Each number is 128 + 32 x the weight over its row's rms, rounded and kept within 0 to 255. Layers, rows and columns count from 0. Numbers have three digits each. The size before them is the row's rms in percent of the matrix's.

# down: layer 3 MLP down (transposed), 640x160, rms 0.223, rows 180-217, columns 0-79
# up: layer 3 MLP up, 640x160, rms 0.259, rows 181-218, columns 0-79
down180 085:137130160144109172168108146153111160103099033092116144081123124100114069164153158116100137117124155073155094163137112119077155167132151127157094114155218156147141087112131126169104130122155139139139165113135117143082145146198135095148122194
up181 098:182115152120139125113102131133092143165139168105158086115052100134143145103090145086109115155065211160126192111102128086159099070136143093059137138124173129075150157151123109178136151115107191161122106167181171151082151116089145137126158168
down181 099:161107181187140092133061178123152082105074139074064157110141182094126108151173125163140208144128145102111099140091145117126091130126181146116133201179112124160087152153151149085154130104134084134089187105137161135099144112109094108109119080
up182 096:151168082151188122101095119160155114114111184121117118143114078126113082120127117137084125102164140111135130162098085140073173051157178106080116114102146122107161141107166166109104086150087138133060176105096076104120131169124154153165189096
down182 097:122153105100094046094169105108159102117177126111134130109096122124132107083121093084128082165080136173121171163101157156160193151117125117176125117099176132113154093174074164110169181154142082144150143097112151124129147143149158114161098078
up183 095:135078157167139125122163142125138173113145105108130127141068093102092061077133143138154095097088162127110182130144190144105104166138147124128077080145150124130138141070086134117158070140151154111137173124140146134161125108148107136136096058
down183 093:122165164135189117137118187132177085110123157105113117083177113090104170102100086122099138142200098114156180109147062194174132140147133134151125110179150156119122081118139124168106132135102158149094089112138151129106142141088189114125121142
up184 104:125070067176150118108163099086092079113137119074147167128128113149100099122108092151144137205139145105115129113118091160070088101090121116164125163118102145085133195149134102208156172134144137113154068188151093161141078154116073102103168098
down184 116:073142062111104161147078066184118118084197139114105084139145125141155098117159122161187134121152145118070114127135115201123163098132139055101076110115048141082109165153087166129082124078128105152076065098112111148110118169181156150123121175
up185 095:115095134141158115161169137058109127134128125112078068103116109188164146127081129103156099138139166118109104110152155079145132103087084101163072114155127133104108128158103139115159160133154096146090236119139071146142114115082135178035162134
down185 096:134181095180126143124163114160087120142167212104162118096137117068176071097178107127130176097123159113067144148121164139114081102109127143142207174132169104105136136096140099157145006151084122132074120175113160138106063097137191173108132135
up186 101:157147098117135157117121093119127122186139101080147082160136064172102123104158149106038135134090144081172097076159122118149046172171141133186117122126120164124144116160098093087140140202084098079096124092127136122145078061167144108092128112
down186 091:120120153111144173099168128126092071112101082131144138069136059151082142141124123103138166103152153102151150068187063173056133153117069139158161101159105163120137115129108145086158149063076142119073093185123192076111126082133142074128140153
up187 098:115124117145165083129069133126110168128166192129112135104159124126163078111126099160144120157048096152139133139136179119090064115164080124106130110139134195186153135127089091121137130127076097091095085150076134194070107018082114187113122219
down187 119:159151157138168097164151082070086169115126185071134114159137142156141120076117146102123155111077123130169084153133138142112121093164160187168175124132098176151108168161148105174162133097113061139104115160115130116107081203146108216106119164
up188 103:175119111149181093130153119165098118180176188159179120121129129097167077131142170154174121140138143116126114133095130098185117096101132083113184149096091159115133199117119153129127101185128185090117128119183147132173154104146085107132133078
down188 112:173156086151174099116106048142070134133096124120145116175110135116203088134103130215151122122150125131078104128140115166184133126123167141102163136137099125061138181114112132131099120172137104185088094083185157132141112109165120114163136122
up189 096:114106151177155079109123164159132153082141120106141126176084123149177147146107090163104063111089129155161121069116136059123128160130156192143118103064152136125191103153107125132126147034188154103137161120110094170143096138071142162141106126
down189 101:098093147073124150208145095109139102150119109195124145106159145143089149079124113085131103154138159116122116147175180121134142088106113042130120142133131122131124100126120102136147117161124143168100092150141096131167125098169113125126146071
up190 109:136155119183126141094174111147087130152104137147087154131040140104102159105125115153131160116173116159125136194089186186093151095137156147144152128157148143115128108081148129145126114140116118118163135134118093106114176126140146096139161120
down190 122:178134098146120107083151109120106185140135109086190172117048125107145152145164126165104163143087122175125141147127243154102102123172165134150195144142105105123086064077149120136111130113156095116154103127147095104124094163145134094099145117
up191 119:107121200178123115169139078099152135134098111146202165187115086119117171121109117116073079152110151153149167136060178201058084074112100088108121111118131101119177139170153124170104133120110142118143146132173013143154101135131119100122199135
down191 106:127097098057151108148133152060177164121186104222161124142160121175175111191086156108152074133146087173061164142135162159151139139144105111158059138056107097165138116110126128134100163075188116118100086120145159119059148124131120136159122081
up192 106:153112099191134143075114124087096145133111133168142086107180082081118122160134164107090114082111156191133136205117107134113124119099158114119135152195176154099088157132171085137152165107120132178104181164116151139125163148056072121070157061
down192 107:109077133138104138159166077123092125117174189132128167178120102150127171172093106137142159122120211152121126127148156122124123112146193153106163155140146159114106107093137142141087083124089110143141127128124129107161189161108078169127154157
up193 101:118171120117096194159141132163145174128098149103149155133119124138132151160113087130108092121127151089161134169141164141122151137147188161183150080123063150171096137142133086160066118078081165121133052112183102119125136129079066178088138175
down193 102:180097140139134107191184177141186091107054122223137137120127163123090201110104123112089136178135153068110150146136111116071147167139078093132114165104088118100162114113095101079119152135151162144170158149089120137184118120128140106113186079
up194 100:088173095147112159109145108156156145132129177091105044084164162143112118086166121114128113078128158206149108104089089131050161099144146105136123141140178184121071157063127148116098150141135167135080140122151094121140124084112109128114130151
down194 086:193110130106112088128099165118096104078140081157139200130113099068156131157113134094162142163138105083138124104155128129196111090117103156135143122090119080090177082160111136125109096158186091139181162136090139172063118152121145143102121098
up195 109:183106202111159116182123136118170156126100178072160108130141148150128170069101152163130118077115166130152113137083195130087173105136157137123146128109139182145109072089156141133131138143121130148117097126097092174116114130096114127140162127
down195 107:076110088130146150145102135105124124106106154124088108170091105152099138072086113132181087140133196124151110107108106086159181118126125145148107109056146103086132090131109148110151128122119165128107076126123152184132107106087097077156104147
up196 091:140107174177110158045151120128153103142115152131199216110140132126115156145099166107175181100097126140059153130084136096098133157123171110147133085126132094162148120161205110154116097110220128094147163216104145097082125076128100146134130130
down196 108:159141123146087058093096145077174117156130115136132136141109191119155102149150100144127153141097117149141120097084022176139189126150127139120119105156148108152101172146247131171128144103084141096187172108119123124188076134065118113139116064
up197 094:155078115122177123103153063110140159128166168164124104102133115152092191083203136134109036125142126103119112115107135077117142095184140128143119140113134110169165152105199173149115110129185138160113128075183118123079115117157160059095146097
down197 096:171166125118169183116143156125142155157097089123186144163158148139147109133122128177102177117120131125115145109137163094185065123148061073163129101171094144135154128124105159153089121119143083081182116215113108170068067133083114139166091124
up198 106:113111119088175100121033188078114154092113111092182151184106088129141172127148134146158098140049112184154110074110159107079094121158140168110171090121155109110145072126158161110111064098094157157078115150138113137093121077055109145127090125
down198 104:151149139124136114184193144106115114138179168166051159023126159119086086109102097088144124073206124123123125177119105156098150122118150147068164099173156125146097148125088152115114120169170157141172150122094134129119144187196132102118161108
up199 094:094087173142104141155148122101139179145140101149181121118126137106160098129090160136115130148128129147177136154183132145118112102106122089115158106104175139061128189141096141103124192119121123134158135154139132131095164111209092086108149127
down199 088:152106142113128088156082142108096078092120106121108158153052181122115118173141088163110146102104097126116154109142129157062108176132148117124147125090138155156072176178227103173136138134113090123106135062083133113143169169100125128195146123
up200 090:149151109126118132110096102125126119098202119120082134152162138135105145121188157153115097098132129151135134094164171112127082156155150192183073116158117105126137121097166088121155077091096108116029150117150090118100074139095107121191068149
down200 102:150115116143164148131106147127074180051176149110118140085111112125157123102189093107149146191134130133134128103118095062151091139159175139127144083181129101135115178169210144152153117070133101131101111110197118112135080134109096124151165151
up201 095:093127143150142095095110108143170095159101217101077101165081152121162111090128132136117142146113173162148131173100190070104092122152113173158111116105110167095165113081070092192114118142104141137146156071133098123179078084117128109175115158
down201 093:152099078135093159141114161138119110116152151153082126127081112132173111190127114136126165050123127119130116146124100118144117132095128155136151158136114146126005160121171079159107113177093125202147099168102136088075120098091143146119104099
up202 097:139160146152126091112072122139130126130138125099108172150108166143105144093139087088114081108134176104076174105147108195103136030103153160160102155127135127160074160138115073180166051107068082077154175135154106110091139139131128149122146154
down202 098:084106114145174179136140124096164159131144153130158128099172198160163084082083091132115075154111175111152137130095096155095149081075125099129087157061145093174114102219168109135110161109127098145145116124176116166190155113130148168102107052
up203 095:176161145128178171115135096194091109158063134143143080150161148130161089158169135128111060111154126117152070144082173111113131080097090126150125050137124168128116081149092133170134097164083186140132173133157148125068173134181088109156124143
down203 105:098143091052159137158127079103102085109154150168135120154160106113079161155180080086154091147127138127175102184144169137129104185124142143127125079052109146121110073173072122105117137152141118179140121100118198122067135107092071077136105125
up204 107:082083125139136130159111138102098123067093135098063174128108098120138084141102117152143145121132136138142095171097160135051159112127163171121089156098127163078115153154136136196122149078081155138126197142144165162128129130162125088085125141
down204 103:104120125123133140085109121144092099136144081130128112173167137082170084152165121109198180124128103150070096122032167148115168184084136066115137176138064150118106170069134125135116119124099180126066089100127133128137157131072121141104158154
up205 096:104097158104191123079086151188081188114160135157088143047138150091101126150128093121108149155107137121117125131119111188108162152129105143136144154150126086131127147150140170180125136162096100123161095206093164157119133134086203128124109075
down205 095:091149118120157116145121107113165091130100154129165186118138130091125142164110108101082106092065135079070122134092145113135124151138093066094154096126108101135176113173141048152158131114114143181126130174166149083186155100129092094133084193
up206 101:133096115109128150128159153151040084173130183212114139162120102146110117111115134171111162140103168198149100164123155117142125168143159146135156103153087094126105162169133163063089139115113155237134106150206088121152127106131175105118062133
down206 089:081182121094114139166154131107236133073143099067179125159163135114166166134114122122108089136134135116086172126114117148118152145077109105118135113096162089110124138151156076148180138082106008114158088126093111124125147114102078067119139109
up207 092:132112125085109073143111176124113148099118099100138061125135121153140177119158100143141069197132196114166125092174126179155210124134127157138130130108138096125108145135118140172050101115120099168188107072100085140116121140123205132143110074
down207 086:119119092101115143094144108158182100118074127101141135188143155080163112087062124117101117094127099076128112129086093111089103123109058115149153136111165109186089105115120072125162095161118122154080104133100183082158035176151132094165094140
up208 098:124098112178136135114123142138081094135135148150134105119159142121115134116212152133140120150094083110149123124120138121111190144088123181144151112163149125168140099146103149180125150115119111158136110109088102121165095148189167112105126103
down208 106:110168133120141133140139154131151135129105048160098158140124131046139144089118120142138158145136144134153107129127125114103133155107152144131166069120071088127095128150124130128092138138131146149109145089121153087137163117136106115126122108
up209 103:096188138095102121110100147132123157072029164084127134143130114154077094105068173105091124094144098153168169157104170101104169150114121117084135103142205193126117149115146176094111093136110111038153146041125127111141094135159099142139136084
down209 092:149129138097166125134146173142182101125139124133183133096093188125111178059140146098152136160146133090088177112126140108116137110111076051159179095070137138104111149140077151093111136130133078091112071142077126131116146147064093140102097140
up210 089:097089099156159142055136129149129181118127132122136117176063101139135166103139162077074123135106148149053100114113133189124124127125211111166094161150145162144114107120073142118035167096114067132127074135132092159166053123066115055111144084
down210 091:155133166127088123211111126103110096119171129136146136136189208062156083159093157144123154120136124128201130126097138123105098159142139077102122127139128073137145145167140129085134142127153149087112134020100141108127143106187169125145104117
up211 085:153097201128122190104182128117134064142085133158071129049108132104144159096099110135149107107169167098098091144153100123172049136098167161124132142146125120066090163147138091109167136162168085156197130100148124186124112126152065133121088127
down211 080:080158098139170107151054138145111176113148129168167150177176085150138053179127122110110149085118115164155191097058138096106143161142089092168050123124079122139157083100091181112128122120102170155141081151142128151115130138143134101144128119
up212 101:106178113197095163159121144076217101112179082101141143138103132151134132126130111125112147098156137103121065099143164133100136106158162154201136145135097120102144092185145232122096103167080166152089113114138116112097163072093127125154135148
down212 113:196126149198118158092133140152129184134114081102167105078149177202164120146115130142110178128129100102143142146098102091105177134173178150136066118141072138153204128120130078122109189138082136162084170093143123125109149126092106122088135141
up213 087:194149147068131166114117169151143161157170135197121103165081112107137146128126070141135137145140100156139069129169188170138165165096125165087133099123122126089112068097159153106086073116131176195111144149107095125088115150148080214187113205
down213 090:138138087087202103160121130153168147150118083122114132101144092121093067098148201148130124060149111068090164142110185131098113123112156153185139118127176145111135170128150130104164158129136120116079100107095148145161109144138126059166114148
up214 098:140151095106121116140121116127130122091203108160095107119109182187148152109113125086144146122135093140080069169137132192166090175148090155145189102108117091134125142152156169193072113137145098098181102097139146146172131099107102181175122156
down214 093:158132093133145106169077185188158080130089107116091104088150047106149087133175136113125086108208151131187153127148076122132144118132120157103087097149134139134131163141121124074125106133142179157140122142123135082122106084140136119104097090
up215 099:103112101127137196138097155168121111147157168093133142191079088112140122121109086141063120188165123101167072171145100113138170121119164155074196124198124157103092173177124101122132155121115133147116080104142140121172070148133170194126160146
down215 102:144040128129198135105169135164142071087123163138140198135117108149142177116154082088131125124146137036103052164132145147148196091135134175123097130132158137129157149171140170126100076101120150141142075119133157182126167171153142191159146094
up216 092:156149147082073123113147059147171162139152152106173096161101080097144119205182154124092117153090128149077072101116088155133090102148165147141169129097144127075115125132098138100146182158104172086154127108104155124128132100089147097135139167
down216 105:156129168119109147155146106118065117142131144067055179146156114110143111165065085114157095139107131142094157195156105155140065145104089129049148137133076141113128098101088168096161106100085115136151146114112192122141090130117096064055140161
up217 099:151153148171029144181180068169132121103173147180138107103118177117121149138100156104155131134193155137127100158113112197139123129159077058145152103125124108112118122145091154100113135129132091106129095099178078158120117114145186160100103115
down217 095:117146094046183122113137169080141087157072115138120119177179132093136125082129126140082122153146107142182107122136144084130117152079178171113113109134126119100132121143155090138176102128153130147141135117106171086135141097143094105156125114
up218 108:116113141079196141172094098136214126107152117085104182095107192100094102110104122125071111112114162113179131098073119127054146157088069160120115135103157112089163115176111121107147170111118122182118080081077111139128095123123140145178111107